Weights of a small GPT-style language model, trained from scratch on English Wikipedia: width 768, 599M tokens.
Each number is 128 + 24 x the weight over its row's rms, rounded and kept within 0 to 255. Layers, rows and columns count from 0. Numbers have three digits each. The size before them is the row's rms in percent of the matrix's.

# layer 4 MLP down (transposed), 2048x768, rms 0.0631, rows 1047-1083, columns 128-255
100:153175137109114100112147117134136182139130115143149129107107125111140111090146135158111130134091101140132088112133173149156186132148095119141079149140113092137139111152134140129104116103122162105126142115128105112131123152123121161134141080132081160147128093182114128117144102122151103092085136128163128106163130115157153136126141124121136147115099147081165098113085110129105156121121
096:150116166163109119155092117150125166145113174111098117147179106115165112211122128104071096112116138074127154124160085108149149141138099132135121137183116086142128178138137141128142145114146139108142097129156089120187118158128078111137132105123132133076126129143113202126173117137107179187144107111086119136124135143133090139128088105080114139146130102099145117157130146140093156117119
097:137125126151130141097125105116139094144106147177099146118134116141120149135173113140145117157185142083143130125088109128088135131127149074153083137145103138105182147134122133168109123118108118086126149133155166120158119128097101145150148125174150139077101129132157152109116124139137075097132114174142147111128099137137137105111147127135147141104099126139123158154102112122116116098159
097:133132133151125097123091108208138118116109138136150143149133154111091115105121154119092100131107126093132167101123098155127125154129094153139147112146102145134079139064132131080122140122131133138135149114134146109120099109089097097123115141101120175137119129123175134099120090131144111148136152142127167148129117135093095152096152052085136128146154097152109104115132136110130126140113
099:078127075186120077113138131127152100177102132102138118138106174116127145130096104136125120124162102142136096124165138121119124146103151124113127130139086142123120134161117128151094129122109140118154121168099133109086132143126128156080134142161108140149095120141138125123119135112127129108118126097130085110140127171121115210091166141118142136117148126162129117137107138091118124118153
106:099154110136095134124116102128182126075137106111154090141143118102134141149132123137131136171144153144134167123090123129114126134112120109128115144111129152108088132188145148143142115093162141125148130158119146098096105134123098090130155089159169127146105109144091151122146142089049144092078143122091115114102147182141109154118125110088140161110123151124082137137123158208133116095118
098:166141106105096144149151159114132115076125147159119142096086114111105124085138110075160119134076092122096105160138180128138134122127112112099066125139185128114125135118105122120067139144115168137138121108151112114139126104162156102144140073103148143152127133103143113177112090132132145127158130119143113131151154184103127153103136141109126135135121155139140106149154122176147149114172
098:123157135148147121144127120131138164105121067115161119129122121103132131102128147114122096115131102085149115148103118108110101148127142164142148123116119146073094120148137115146097158125162142128149093132145119156096151097122145104136116161112108142148106097131135138097122144158112126144153126099116146136124151165071102138124121094164094099110111125125120102107186107105168118097159
102:157133179106129158107138148122118114142157162114119148092113093119091116123104169132125109104139105159131128103084117091099132091146141084152137115137114134119140132157100148133143142118101138101156101118135096167141148146150179136143121140108128093124137153117173106093143118154126105130106120186124127168130112124114121172133101115141103126102113155137130133147162110089089137091101
093:148113100097115123131123151119129145144135145115125099073112139146169101110095129139111130162153189160128144168103174113093154123161173129133098170107095125117117109090138086157139115113134143138066101106125124105120148185146113120129118110149149151127157180136082083122117140154188110105144136100117116119154145158121132163109133115123141154138118148147121079114138128115109129141132
098:134098111096145181137097123114149132136080091089077108127147119148161092144153118167098161116099106132116134140093101116163133104121087111108129151135124142142133128144150131123135161142152123123118138081117161091117130112087162127128146130155114121193099114128147104140129059159143135131124108101139123173108122092163137109092121100118123104173104130150139080161100127195128147167130
101:135154173099121116142127131084100118124141104118133125178118096095117112127174127140125107145152136122151121128158158083099119104126147143143126135133087135122120112113102110106128129126124123135111119142193138115129132096156111089134149160096120123104162135130123153139151101136159091159123131193105109114153113089157106129108136103139153127145147160116099143154138110111136153146150
102:155169113148092155169135159132186138120097132162120126105143152136183127160160108112168153132147131140155139117123140151127156102124115090172119147188149152122123127115124114114053114133132142110096153124081127146142135108146111125148142158147105127145124150166167153093136102110147122133129136155116127105137109145148143107132118114099151143077133145142133120125180161125150157121137
098:104124129139144144105144103146123129092095132181127144113100136144123103202117126121143090132124124117155133137154145124109123089115115090136114167131142088110115156105141116104137138084130141118125065158111141162148130112083154142111160138134135147126168131146204129132137127125154143107157111133146145142123109158167149153112157140117120133148118127129178142113101140137110129185128
103:151112094125113136117100130118123128166134120098126174134120142124130102173149118090089163150131150121127108155143084181125134142142112137104129145134145142118113105120161126105130138150156105141110099077145144112121141152152121160133145088115118119142153099126073132128192126130129150141103097141163126140123102112125142110134084180100080133144101100126108110141168109128072119093150
099:127094114140147108173121089132101121119143114150138132098122117152138102122147111167144131143102136126126154152142124146100152129163147089138176152166132110102151149111177131119140140135119141120127114136118106096124132124127123153112156124129148140127121114150081133115129180106128171134171144087157110086115119108123106136092153118134127116147134138144121139120139131127112113162133
097:117087111159188155133168094130132161111166137110148148124116149110175117149134114118130132098102077131124136098138135146129164108169121096092077093107118126127106125117114156113146142108120092086141140091136101145099095128117085131084133143111130133088154100157118081151118094152127117113140117154094077134093172127121115083079102127133123086108171097110156164109122107104090114111119
099:134113148184117099144132133162123125178150141139099112152153139091151153129163117114116102097082150118120078106136120123145064160130145126130128144144155122152141093135123130115148132128091136106106116092127148120157125107146103125106126138131124113090165144136115122115117090160091121114143089091098130128111130144133124095116163109098146108150113168116092094135073172167187142094131
099:110120115118102131102120164098120140111114125147122109175145118084104144120096103112086134100103121111092105132162143138113113115157095135077126096129125143153108130108112177114117116117149113142121083113155199133166123115149110093114155106167116124123106132115076133121124101093122120148118152170136128147139131129107117160142132095115106147114135156133111152090134085112123105160124
104:076104142099147134107156131128143103119146175147071129112103084108107144138100136061148100135125110116096110138171117137127119127126150133153096153107148128116075127178143126152080082100107159144132127122118140142145121156092153120137103156117134091121167111144130139124088151101146125134102144169137083172093182124131117115093119127110117112112095140138145135100111106105166128167091
098:168100154127124118121127121122122097111054124102137151114102138130130106146141123109122088135168127091111122112144136105113139138095132156131096149124134120112134099122139131120149156134114143156094118124165154130138105193149132189122162123114139140139119098148151125144150117124153158149100116128133142121110133106115082114122124129164137141099154129147105133109093092132116135104135
099:156159098100099130096140119121141128103118086136171160129138126112105152106139104145171137083132129070103149088106140141125131136126134110179111124114135130104156145103124153117131134157122139115130153103130153139137109130117149145140096125124139129110103104170110127104114073097153097090139104124095103119121136100109160122140108122160144159126128114134160163132128152136114158100148
095:130151120085160136142105110119151096088106161142119147090143106119127124174111106168146131157123131091106134112133076103088131166089119159127142165151131159103132135144151109130145134147100169086148119126121135121165113139144134120153142115159099141141123119125131164171132105111119136113132118123148109176140116102141173112142131130145102108101150106132106140118106121177120173119087
101:109099117108126172141100109144149160112099131175118091114123105075104134133133130115139129142124148132134115127142132131111130090102145175155123129083150131098109148165127111150159122164148110148148139127120162163135124141127142139139155109140099101113152133155126118114120116181154137125129144144104115142123125184061115118144124105119130138146133158155125103139121140149167128115142
095:124137122128121155103068120130155163113116135155146169135171149148076153110142064081108102117127121096132112092104128127135128117130144152160134135148134129126149140126105083107153124131115151102132141108138123076140114128130116123136147159118150101169155096149097100120139118138116114156177151151154142150123103065132106141136163091105177153151162142163114158170117139150155141119107
104:119151184100129114094142132146142195133096107129128136118090132103118111112109154110114160120122124123139163113130107153122165138139092141160140104114118099191123141091157097126132139120140103128120111135133119148141127159134199132134079138144118130112109138138131144130120213144132171079090142127134161130158154124143112149139111110126092133155134138127125127110146130137147118155142
099:097158122153137097119140109122131129138094111121144095097124129125147121122143111149086139131140163151122110157105124135136110102115133098129182177118162144105155098133167081166098111131147120122199098093130122127117074146137120119157130132099116134144152152098129146130134133161113109158127125146126110082150125152104197147133182110143135139097133104128118161178130083155127109111109
110:166137115093134114103120105119105056123128110106170164120118092163108140136141158159099130128101145089099142119123146118121146135099134118108127094134123102174115141137119113133131120118107151123136134133125143131147066121109113112159138111141138092143113130113103145091108131161162068078157143118112142125116131129153133144126114121143112131159102155113145153146136082152131145131139
104:124156156129126133144086143155110119132162148131138135093133105146135138143153117170121129132156107129167177127150156096118129163174129157084142139144118136128126152091122114159143125101089097158173134144127090130129146145124154115139120138128140149119093135141154085112135124135098136109123107106121124121123120114093118129102157114125107144149095132106177124138140128109131179120162
100:137142118134150081155134145163166149113058158136139112130127125158127170112118108131165132116120130109151118136144129136138179102142138099120112142144145105125132136123128148098104145141129097122128165128137158154142131157148060095140084093095122146138153128126136109113124130140145107122105114118168148111132112132152133110137163100121112151120097100119130167140134112083165074141066
098:144103112128095113081122142130149109146151127078124131111109088126104112132131125150136137128120130143113165105098150104127161086121146139109129150148107130159127126088129178092143132132117110135121142104120126105157120174192117154112173107146183114112181147086156140158153139123185121147119107122104146182089111132121112178148104103143151129148136153132155105103087137106096152157125
101:106103159126124113117145079133105161174077131124144121111095108137114184098077169134161134122181151104131077078131140165141121160154141162147154116122137109121112124118126148091133152136124124102114132155095146098135087107091129099106123129081166103153112076159194126131151088099117092139138079144146148149118128136087145124119153113117104089170095131094140135104120102115144104114088
098:139153129133116134127149118119128153084149171164115099130131126172106098125096169155129133095106140144159150141155126138072111080126132133189091130116109106108145141119109144133135070112130126157113151124129133170129086144099100146081136127138120106097113129132111121166110122081123090123135130149153154104154131114126114154133121142145139110103124119137127161135114172133105122108119
101:110125133130135122127107160105104130143147111111124119112131145141122137117138074129110128115136134085125123105130119117121094111134178171136115119125111094134119146122107174138100124100093144134134126117158108075127134094106115111144199086169166152129116117121125118136141104131092149111099159133154114129143104155121137097124100136077159163114085108149183110109100120103172128114145
099:126128141156151104128135162090135098112153129150110161117098131114128148148117112154105126104140142139140150135121149111141103139124125133118134134127115136160132141173075143127118183125129117131138136141116141130134160144119138148147124172017093092137127142104145112125091143139137134156110130115114136154125130146117113110176154085072113146129143112076143093147067130070082139123155
096:117123157128138115120108124152188146157139129137148096085187125099115164143025153141105111163133120095128128100136131115144159118119115120131105123096108156101104169133108150152140117112103122118129164094138096128084138114141122098144119135120165153128163071129146139143095102099136127120149103090127096130115130135087119137149128131130116145132131131102130110104112115158120150137125
097:128159174133143103084128146175085155128125145095107116134128101141120179139096117151135115101138145132132140120113146158143134119107134130082115154129123134146124105110099150122142092116101150152147134106132098134165153133088164102134131105126123117095084083116114065138121125128113077142154114082148136104133145138154103111119107088129113135178122149105108114138096115189156100138088
# layer 4 MLP gate, 2048x768, rms 0.0662, rows 1048-1083, columns 128-255
094:135087146126107117135136124146109072096152128108145127090106133109136109124086144123160137146141101119153094124137174148109180127111104145112152140144131119124132103097124098106124115070095117125120177146153127121115179106148134138121110086090151094141107072099155125135164100118153113132102097146134105123168106107112128142130124121150119093100119173176112122160128148100146143156118
099:131110115127153099138141156141169149130115061117111143114141125096151099149094095079132112119162137127120152100126124130109183164092108113130054157135090092130117151143118100120175146126148110109086127102171123142123121110114117159152154126152119103155156116143147114153095126093131153099126157121123144123117106127115123129155102205157101150106129105119140116161120165129121136045116
099:146145115133128158115139116162181111129162152127147121104137128138135104108100127125146107133152143123090150134096134169151140118107111106104132141081123160118120133107134094094138131091154183106071128123143149113170109146113136137141122106145141142130147096117164074074163126145141106101111155160140095145100135137090133137092108108125101119126098160128143144177098113138129119144154
096:167163126102118156136139103122120083116122115159106147132104148171150151106139094135136135125140132124103141120101114152110153074139124114110113141148130130100135143145085142104125128110163099125087090112095120161148138133138131149172097145149141113119111150114141148117156124112074135088145133115135127131114118145132096150149146138118152136127167128107086155143097136140108116145144
097:123138161109108080102181116168134123151145120119113100087138154118109135133162103134153130160140128147086132128086100140146110156124171108169114104180094105130113091144111123129108166137133108128139112123124152132121139157110114147104111085123157119116103130132120129122119114115140105094143149105159088121119129123140114112156122143115137117155110136112101097123123162170100168129153
092:072132142117077114136112168142156075114135108148119101091125136129126121169098130079124077114114116100114104142080141149160126113096167126145119151115161121098113107110109139101129150116118108074100114121151110162115099111125141108081125104149133127147091170118101158116157132104144115163132135172163150151138137131143171130115122088124164115144161165077127136113111134130110104125130
092:206117122126112118103195123162107096117157141127105136136127106139133127117114097087117152108122130133100142158133081157116124131099120137102089119148115104138105108090147135104119099128142116104103111146145072121156120125123110149155121119162150119096122177099108145100117085117150140090107113155146128151155114135156115157135128151149133109078157140082114165172159114170130116111096
107:150128152164093126103125142114143118128094141140124116098084116165139133139135151130122124127153110085139118122122139152123123115088104120167146120134106116153130079111118144178098148165126129100110116114115093130093131110143119206102133160128142123168123155136125130173187123140113128188090130161126119146173100130131118142113105137152109131125088151157108151111118136124103162112119
105:106125111100079127104163088126159167130120101134163122083136108169185117164099119110134112121123137105114131125109096126117074142124102108124146142116140161120107119129126135138126104146114083147161100144151117124074124117155138134122173137111158134114125141101145133103061163140126136154130131116192097123128146139136113162117157133124125115155109119149126157170166121132140125145128
093:130134115115114131113132132131177109119119149130114111145090113120154152131126166103088092093112162119143098118127128110123155077149131137138123107137153124092175076133096136122097113131133148104102089166140166144097070125105131135115153091104111128127133120122132127156158088162151116156054107152126166128154101156116147112152178137136114116112131136119120142137164126148169102153121
101:153144146088151126140149146111145149117145122125109114136158124094124128135140141149107155123108112112159109135111096096122135113190132151153129111130138121119105126118101145113124106141132125145098080148158114117142154114106133120137155171159145175144113136124121134094128119140101144089133125138161174072149115101108077123120088116113163148126137166137133100141145163121181089139070
104:108121110127193106100129109114142113131199107132085157128122126142139134108117110105108135123215168113124131120115134142131123137157087123161159105133141133120159111136112101138127081125084124129118103108178162140112144109138061112096120139111114125130144115139115168159105111141156145106168157141119123103081108187154145112133131105086123085110115106115141123139126141122111120098160
100:128132200094120109167119134121132148169127148150141102109082116107134178155109153171163148126091173100112163100146107174112139110096131129129120089102097115100145125125098126159123110084133117089118161147108164108147126102162143112119147136106143132108125170140125144075121118123098127202140107149143144119075096133129110132161146156103104110126116157129119177131133113131165172126151
097:100143068093115089144117133139075141108154132130130125133119139145110131124133088133154139152102141162125148125147147146138155115155125144105126080106094155144152123099148159134134120112125102144117120123092146148108139145174125208078122157157111152143168127121139102177092095117106133157129136130128133109090143167119107157111098116122127116109106136096147152152146168119151123106161
099:146116128145140146110130151148139106185136148133101141119133145131134116150096126125128098114116124143133114126109159093138120090158117088103113108162096106092157124139140149098112129102121139116089129095110109130138169138129123137153126179115123116167121160107085092130170113143167197145121140144114123112138140099132154080155075102126100133126128131115109177115108123112140103129146
097:118118109135121172149131113105153131159046155094134141188140164152147160160120159152129132130131141106144123124139118118116139137131070152122119150102099200134128108139115122136129111123141145095126109129120124087097113148110128097131083124120136151117158109185161098107167106143083170145121120133129101111120125110110126109129097149094101158140094112135135108140138114120146110129163
096:135141151130095140116164136112098127144133108141132122137137102152146082105119158124143163134101110155139135134094117155115112128116119149074134197118115152060129153129159090105122143119134173135109098113135137130127117125149079152126130101095143143095117119145089126120089134115136136129122136113132129160110129125116121129093155076103153135123120120068119057143112089124174116118147
100:117115150126122119100138173108167165135125135160066121141148123119133115107144122174167144083184159121136080126153118176148146128157097134133139139122132150167105151091127129147133068152119122144127137116134136139130118135137121151118140120144157102146156128146091081196133132064126170116057111126137119150129062132150124133101105187104119131137148124101127168139133112117115137158124
106:100140106152158120160133094154111136111115132160171122129150100117118123122125115118112103134150094118173120125129119132120109143128115108081146096133133126149098151095117137193085160176148118139102127123133145140140115103131149132129111107095154110095133131150102117156121136127088100134159131133106162188137131179111156124143128170111159135135147121118112117120123145134152112117126
113:121135102154167077159123142115115127162151164125129156145127105124091095104148118133126102093119086086150146132118118129150108117146139122150108132131150119118130106123118127088127113137087136143149147125128076135167121134116094141153134129161068121151088135129117128151154179135133110094107177096149093069132093119136164097115152133113164145143143144111107103129109107138085134126152
096:122135159111153116127129159171121116167109157109085162106135139136125152136090131139176136137157114104123167083131137126139062115156130107158150112103134118125077160130100114110074094145155165127125125132126155133128156112145103137087139093139140108106098140122153086119125147141100142108135091136129118091169116164135162073155133119089090174101155151183115091183096152097125116135130
094:126107134139092096108140144112129149108107119140139116125140087148098188129148136119138129127169093122085130102142142159108102126093129081113124161167150081121191141156104139108126073130132100116103088117181091124133091141162154109190118105122131157136120122125132106143143131144154182095132097091129138137116141080147145108121112125141131122113088132144078104163106114139116150158141
105:137132085114085096094099108109096134144139169169141142158063132139165160127094122098138135189147109130139084120154128114134102162103132090114133148095086135139129155164131105100105091127124119119141151136136114098156110138139135135142103162133112105143098116152168098152109126101143107122131135079140123140088146175107120138116133109135156093092137127157138134126104116133136113146135
096:114134096127089134119154128116051109069092110092122118143124137115145135094169115134130132139101140141116109104150134139134150134132114117159173098162122131137131085133075111160112160180163152146127118119112129142178125152132147146166147109099145154163103142128100163098115123118142092138108118220090125158114101113114126164114107092126128118171142138124133129156118150094127126128173
101:146155150099142115112186120113069104140147134124145127185100097111138142140113098177119148108140125139125160129123105086117139161136125101134096134145134129134151141130111168107125090125136167113143089122090132169089099169112129059148147131145109100096120119091127139159072139134142111123081166166129133123130107113137102159116129105203107133074113160134128118125126141142124195070120
101:110194121158109075112109110096133144162128121134096139099124184107139145116145123146148138133122189156117095126077093157159101144169110108126127135066136079130108138079160139119135127127116166138096102102137123176156121152147156109170120101159135139140142112131203118146114130166137135173171144091122158132097116160089160133130120152158104135135121145118145097115108109146159119113134
112:149158092114084122130118146156142104122180123154077152099128157132136124142141095140081133109122141159114122114147123133149059141161105141139102135128145140110126060141110113095166125166081143108122090090102155112123138137118107127157111133132090121098114123115193125138131142153149121123081122104102139152150127139074124079141189116169119115128131097115089132110164142135122135112115
100:140115103184149167122131117113153141110127071180137182157098122115156080165102092188109104175125132122151119119101143137156067153148116152134165170135135115143107127155104106146126091114119153090138127135084151187185089125097118125093147169128129129117125127093129159132129129126137113122107122133137057169163101155121087103114144076118112144127123120144173141124158116164101106109135
097:145163079096062106128149126122134131157112131100136131136110144166147113142109116152132082130111160097091141077158120136112136137128140141110100115105133085123089167149137121119091174152120135132125117140141125159127136120113121138110172131158145118116139139159116174128111159117121095135114139100121142088141126158131137124055167159146103062117136163126098129092090142129146154127154
096:114150124127161161142136160176137146117141128111120105158119147134131137126117148128093168070115103107120130123136125125139101132078099151144166117117159130148147160130122159121103111141112159110156149149166151092118147120089121127119115120122122129130110119126114177143097159104105109096129156123115115146116120129157125108146164070121142101086159100126112136130097101139152135094140
093:103151121147110187127120152137075142129119108159135150114137123130092144141123127158117146083123093127143143114131107143182089143161094103130119099133141100116117131083154162132108096116094156090120136127113140138098121123117110103135150189124089148141097126116129094132120121095121116106134145117173149164138101140095117163165138139119103134122150115107146129111116089094136139113071
091:133153145103142160097124116132110142149121157141102123152133144117107107115130193127154188134139127054171125131168146130127101116137134141124110118165142158128169149136108146166175146155133153120130158129143138141131155135151164142136135102111117153083133104133158101102135123123126100126108100145144161144141103180111143139130162136111117103094180116145109129147107092123124122131125
100:138087129122102115164151120109080118145112166133124115098115126135085112162124132101097165119105079106145140145103151116118134072122131130141116100136120105154150109119137088129174117142149138107140143126094135126111094146134133104112103126122157134139093112143104107107122148164122129159096136179115114110117185147058139127099104159103166115107099137140141119126111123085154150141111
101:136149155136113135113128131138129128109098120152133101108077131110170147132127125119099099126110139146136134132115142130117130119119136102154115106148164137105158139104152132111140143131075131063163128153135100092119121117102130105105181128170171123105109099144095184082137103147138136136151095135131135099112114135110091113165147138085130141090100125087111168119144188145156152125177
098:099142081099100085119135155136093079130087106082135126110170161094128121126162156153148129131089100122129136115103105186104145135148159118114167112137136136141111132111118111121122105072132109136155153113108143141113147126135159156103118108109137166123096104127120133106167113149134153150126139135113157094147159152184114171108149064131101120129138147096147161112121112117152093108147
097:126133111139121120161146131162082174144122145151137110113096101135128144116154150123115089124150089163153099128111153119133096128147140080125119182133181103169106154142121072104168179152114134132147138130104102106084113141150119152156158095138103138154071134156169156104125110121124182133128138147122168146106168122151140123145142124114099082107144132152184109119110143113146093137168
# layer 4 MLP up, 2048x768, rms 0.0671, rows 1048-1083, columns 128-255
091:136139107103136101147193124099151156090148116152128119152118090113139189172117147091170123121098117138154132100100127139114103131118147205128128128135118114108131157138104130119152103165106126134113145110150156138135156152155137156129117175129117152121167113148124168113128123134152148127171138113132132136141109137111089143129124102142127109122104064143156121131124119093116129140046
097:126105135124164112157156157152118133144117085154110142144114147118147136119164145082130159113153143115097105083112115138105148122127148103145138136154148120124142116122093102126138147129084127173133115114126154135155123153096103134173109133105117098155145170135105143104115093119091089203166135143109145178124084101142127138091100167125089100117137140133121134131173144102112112116148
093:131139107114103098086106122145126174136106143115086146133139136125134106141121159106150117113091113110089130117090093160115119158151080153137146155141123138114097136115119099155145121151116171137140121121143123086136099123166120100107124126157144107109095139101156069122123147120130145113121132149138140139116135130130128093120075111151112106129151094131132106161124132134149084108159
097:124145131141079153169158122085141078118124157093154145166093136130134099151149154099108153132131132114120154162097121118123149114101110162173123129148117119138104123099097099167117083152139098129136137156120116091111162140157160112120117120134137137124132099137097104153169146116148093118100097089133133119100106134093136107154136120123142098141122115114109123172129108103112153115116
101:139097127174184129114142179173130155128135122136128103117093114132137130122175064127123123115108120118114137127123073101118127127124122116131157150155124150137133124141111118168102093121158122073210120134075122142151148135146083095121114124093115128170123091132117139158083123121144124100139097125124142128086159151101140166173136130112152138145128119111098108139142183102137142156152
096:121112117120129090139139096096120135120148102099134162127146128101139064128157116109147151163115185113154122121159105127116128115145143113128093128109162151130107119119162137152087125131142149132134157167139141178115129086091106106105113153105128088128144198090145121130110158127106140143121102103120125130171079102133174150125105104110135175117092124164130143108067150150159159180109
094:125122129133157149119117128131133113158116182128102165182148107130096135151145146100159133158135122106118104154155143109121120090101094149134112140122126085065120121159109104155147095134116135136155091106190083147184144095151169109122112169183091116136080107138153125135092100135117113142137118105094100110141113152160105169107137146151141151101121135166157125165138114105154124118118
104:100139132081129160127118125138093167122153130089129155090126125123127125197158140122087127132157172095145131108175152119145150097139170114120131145131120090089098170134130144149137126123121139161127167122104120132102125093113182132133094124172123127170133129148117133158148167136112095108124097116140176152132147131130117153137135124163153072102121138120137113108149111118144153148140
101:120149122170101173155128122116144112119142112147122133102111096155071122128087127114102104139090124130135150141128119129118116087113126150144094154057136074104127146145123105137139116109128146100109122127132141175142141092110109126128063095127097144124108142091130105134171087083131129152076116098128086126096119143077120147075168129125121151118124128088126098107130086164102105128101
093:174088134170112131158094097118104124122116120120123147122175178142125077135196154119123129145118175111158157134150148104113126119138120158132083086158125124129166129121146131168166142128146127150157122112121108129140121140112133110092112154118144116085118175156108103127158114136124137102141110160133143123123142114149150120121143092117149152132122120149091106109114150138096107121140
104:099131145105139140105168116088132129106137120071157141097131157066109124149146131147050099128134145132119160118132154118117145135127105150129130157106147084102144122146115128107140107144125150144127089130154124151135095135112090128101130153117126154205139147096121126096146140067149147119168135140124131097140089122093121137148124102117110156060122092102154161112159077126135115151129
107:137102129148140133056117118144108128181078084110161195092067068129158157127119138142157147111133146133110066148127095142134134155109150175177105115169164122108156089115096107145092106115107129131124133135158134155173150129128109072130077133133154137108143116147118127176111104133101125121058093102105142158127111127110098118095117128117113136136180150118148147154168156170139156099125
103:100088122118114123161111098128184106118138122129151137185106171094155120129101165176138096178142132132119089088164137134093165147153126140148136159143095101154109149109125139135137164133135138152104092135162113126123115140148117126146107107096139160103133141171141118153055154145107142122156157096149136123151159116170151150094103096133152098139155109138152123142100167167142123116132
098:072084084126118086154103102166116130149154130141149124153155140146098096143195120125148144121139125151132129177145134110106102122129121159119121067086137133149111105110112157158148116123116179138119199061164110123121140135135140189111127155116103157149150113154119109189138133109125146163090117159111159084128095160119140100101105152070146147091096097123137148121171174141099119122107
098:107136155159088114081125138143127093163141134151138151084126127125158097132147125142118107119132136126126128115124132142153120085123114128116120122139129139092122116098134154098166113125164115122116131122103102108146174126106147091152115114127129123152128132146192117128110128143139129164115105152118153133116162150125114097149113144147135143142126146123099147133144112122140153120154
102:120086128129125164106159120136141177145141117068118157111191124111136151158114139130113151135108094190092140080135139138141111141119100164102147165106143122130150105131109149111107142129144055105126155110171112129083108127113150127121129133124118146149141085155121117160142143107125137109175139159143139136159130124114129138105096161115089112138152151162144137137144129126126098130105
093:130111119145104094150155113141173148163161124135146148175132149150086110137144137134056143097101165106141130121098156111113141107100128163134124134183113113087147102139162151117072145119152119136116127117122133135138115126107148155160070135142150102066179115135108128164102133134118133118114182106131161149142135126086147138142114140109118123123143089111125089096118117126092106113140
101:085152155094129108130151159119104108129127128166143137150133109077147137145102120093159186137105125106104172143127129144165097132131179137127099069155144158131128141105114166127156104155111131126161096145161149126130112137131129085123126154113164110127149152121132088134136077129143112131096106134108119117139132182138149105124059111117121104105130154100091148154146099151089117145144
113:143144115085100140180122098145136109177075131134101139169142147111144138102131169133139103127110141152144148180086108099116105088129176150129126139138150138101144102176175084131129070130105143114152138129123095084097139134097092125105149143131148150145112119146106115113103169160141141102131151148145084092133101099150089135120131091116141109126108144164111120146137150128119157103145
115:136089172139113197103105164090141101116130101125111107158152124087156123151141122160125135105146095095153132136162119115118169090116087171114125097124130170143085143138097163110080127127114105118134132113140132141132124101125134148154128132110111157150110125132164133140110090160167114145121112146114123152154108130095092138130095143097075115124119134144108125115079083118198143121138
098:155121098113120113093149100142125167111074156116110094152167125120147094156088161163139107084136109127098175059198139181132100153099119120122076132119108146126121101134139138125089141163146111120104134164129111095070135137177129091133093123096170111120114136134073118117154121124087098085141149109109100123159120148139136127092119106104104146135137108174120119140119106109126119124141
089:110199111130128125102108166144102132148085146151113129100131140125104157145103107152097142095103120153128107126134094058127105116107122152096085136106139123129119094097131135110098091115092085101156125143122108156112110122088116127120135111108133167158095087146111118121123121081116108122114114135156155149140104147155089143166154087157105145112153145106145139117079160140129147106105
100:052126184153123139107146111091157107139164138128160120147107124162146111108093146134123140100141126150105159140150138132161158134136118145109109127118092114172157115137123137162115140124110145127132168112131114112142128113135108112139101125100106107149120093136133140097147177101088110104123124152125131091112118151115171122103094114136111146119129145115118122136128137126127128109124
091:185120123113099134093166159094098113078113055103117152116125099170161165120140083161127140122105146141073114127123096136119135118118143130110155084188136064092187113173134127104111148088109080149162116143142145128150108119175140152175131121151144103126111099118183095109111186074119111133118130165141158189117177079110088132164136119081121133158093142144095117115103145080089120118134
100:113124145127144165126090108141117106119114117154141129117143137162107133128166119126154093152145084128159112128109138135138135173155115118113143133135186151108114109112124126159151130105111092078123113132169146080213131086132126139105096165089150125137134106121102111134181089143137129108141162069141120129116112094159142122138156135100097107145128132113104126135138165109130144186107
101:105138097105138082147096154142128113134118148128145156125110118081116133092115095119183092127114106079101141129150152131124089120125125104124136158145141116172130097101124156115106102107116141138121128131104161135111109126137122114147093157157118086149086113111142138125130136116137132119136115151185151116119158124142129150155133131125138141118126098115145121107158104148158129189111
113:119132141106127172100106108128100165138123106138163127114170092101129144124148130142129130154104126173132139165176163151100125168139143168116156082140136102103116106140101101100148112146108065179164112137119110156110107104113141099150126100091095152163099148091128170125129106095126111082143063143134140127123089119145139124126146161121088117105102112138169142176128090142133176141119
100:185168128130144131110113119128119118149134129101124132122133164152112171048134154126142161127078150125166126166125119119160137148143101129148102099099119101163117162138138156111111171161106064136142172132108106109168178139127146102119104113146132132163121146144095159157126124138142132123099094144140170118092146081114117170105138141131143087092194094105160122133099100129115128122143
099:107122134133142129145121124114128131119111125088163150134086131125071177176087166113098092089108128102164193090155135150136130124151154173125086127172132127093109128131143102110144138175098111127157117098108143136119154105160141110131108134150116131101146142114132108112147136137108146134103125108082113150125119107116152076132135145128118041117101125082095150093125101141101133124129
095:151177142130159108149131126129102125113144127148136146057124110127130160126131125138141139120157117166162159121168156147122151081073144118134115153095177086167120108095149161091142101176118160142110141129124108127144135151164126106095111118132148134150134117167093089081144107139112118156156155125132123121104135098124146117122170140129142112094137157133105150142121089137113110127126
101:132109116075160125127100119149106125144162138100123107097178136116111171180093148142051135139111110147093107110117135149137113109083133106145128168130087086161179109117124118078115112126139090100084118116137078121126112121107127089083134152124142132057140158136116151111106097100125078137145153078135136126149131133083102105152136110132137108121121121106159129099093162103162192129125
091:110135082152100058156123157117131128118141125098131146159128158175139131108100149115161143127165191112172143140098105141090126113128142148150144102125102139092112070091136094135113148141086133138088117114132143115134145104106107135062157134126092193126119079091133083133124125085136112111150145117113116103148109126161138111152167142131113100144107146126126080151117057125133159143095
103:096068148053116069125148160117145137152139108164147146125120156149191108122123136105135124145165114145086127147126104109110138091159133138108129106093100114152125079125124154161096136152099130096113105149105134115114170141123119123123157135140120129156129172136157138117118151127130123155140134138125081091131134128134127088111164109126140126120092146103165136127141091090158111111133
100:149163106123150116066105132097112144154106119126118126108102155169126127093163117146148104113160097130143112138143113104139136124106126154104161134111094165075115153143126146147123113148115119170105117121134097126116085133099118137130139186153078131141178131139131142137146153129112065150132140110125149111117133112103186106164096131140128132111091138162135108135079153114128076119105
098:113114143073137177128122137105147117152135119160126153138126150138143099130111188154138140117183122174140099081126134122118118104122156144119102113127106109106116139138142101104176148121116142116120114119101143167119112165124132151143127160119085121135109160125134156146137116111127116128132114138120102174121093091098120196126133137120125107109145115133097175165120089146154144133102
093:145143109121142127149107142140121157106136144157155147121115124111074124100115109150133111135098102171114082134176134147089122163172113114165106134139141113138129132123121107136119134145140143132115114068177113133117130124130154102166139148132129103152133146086134136093131121135080121113132157156150137161148133107115114096106121144118093176116132118095161148160110172139091121133090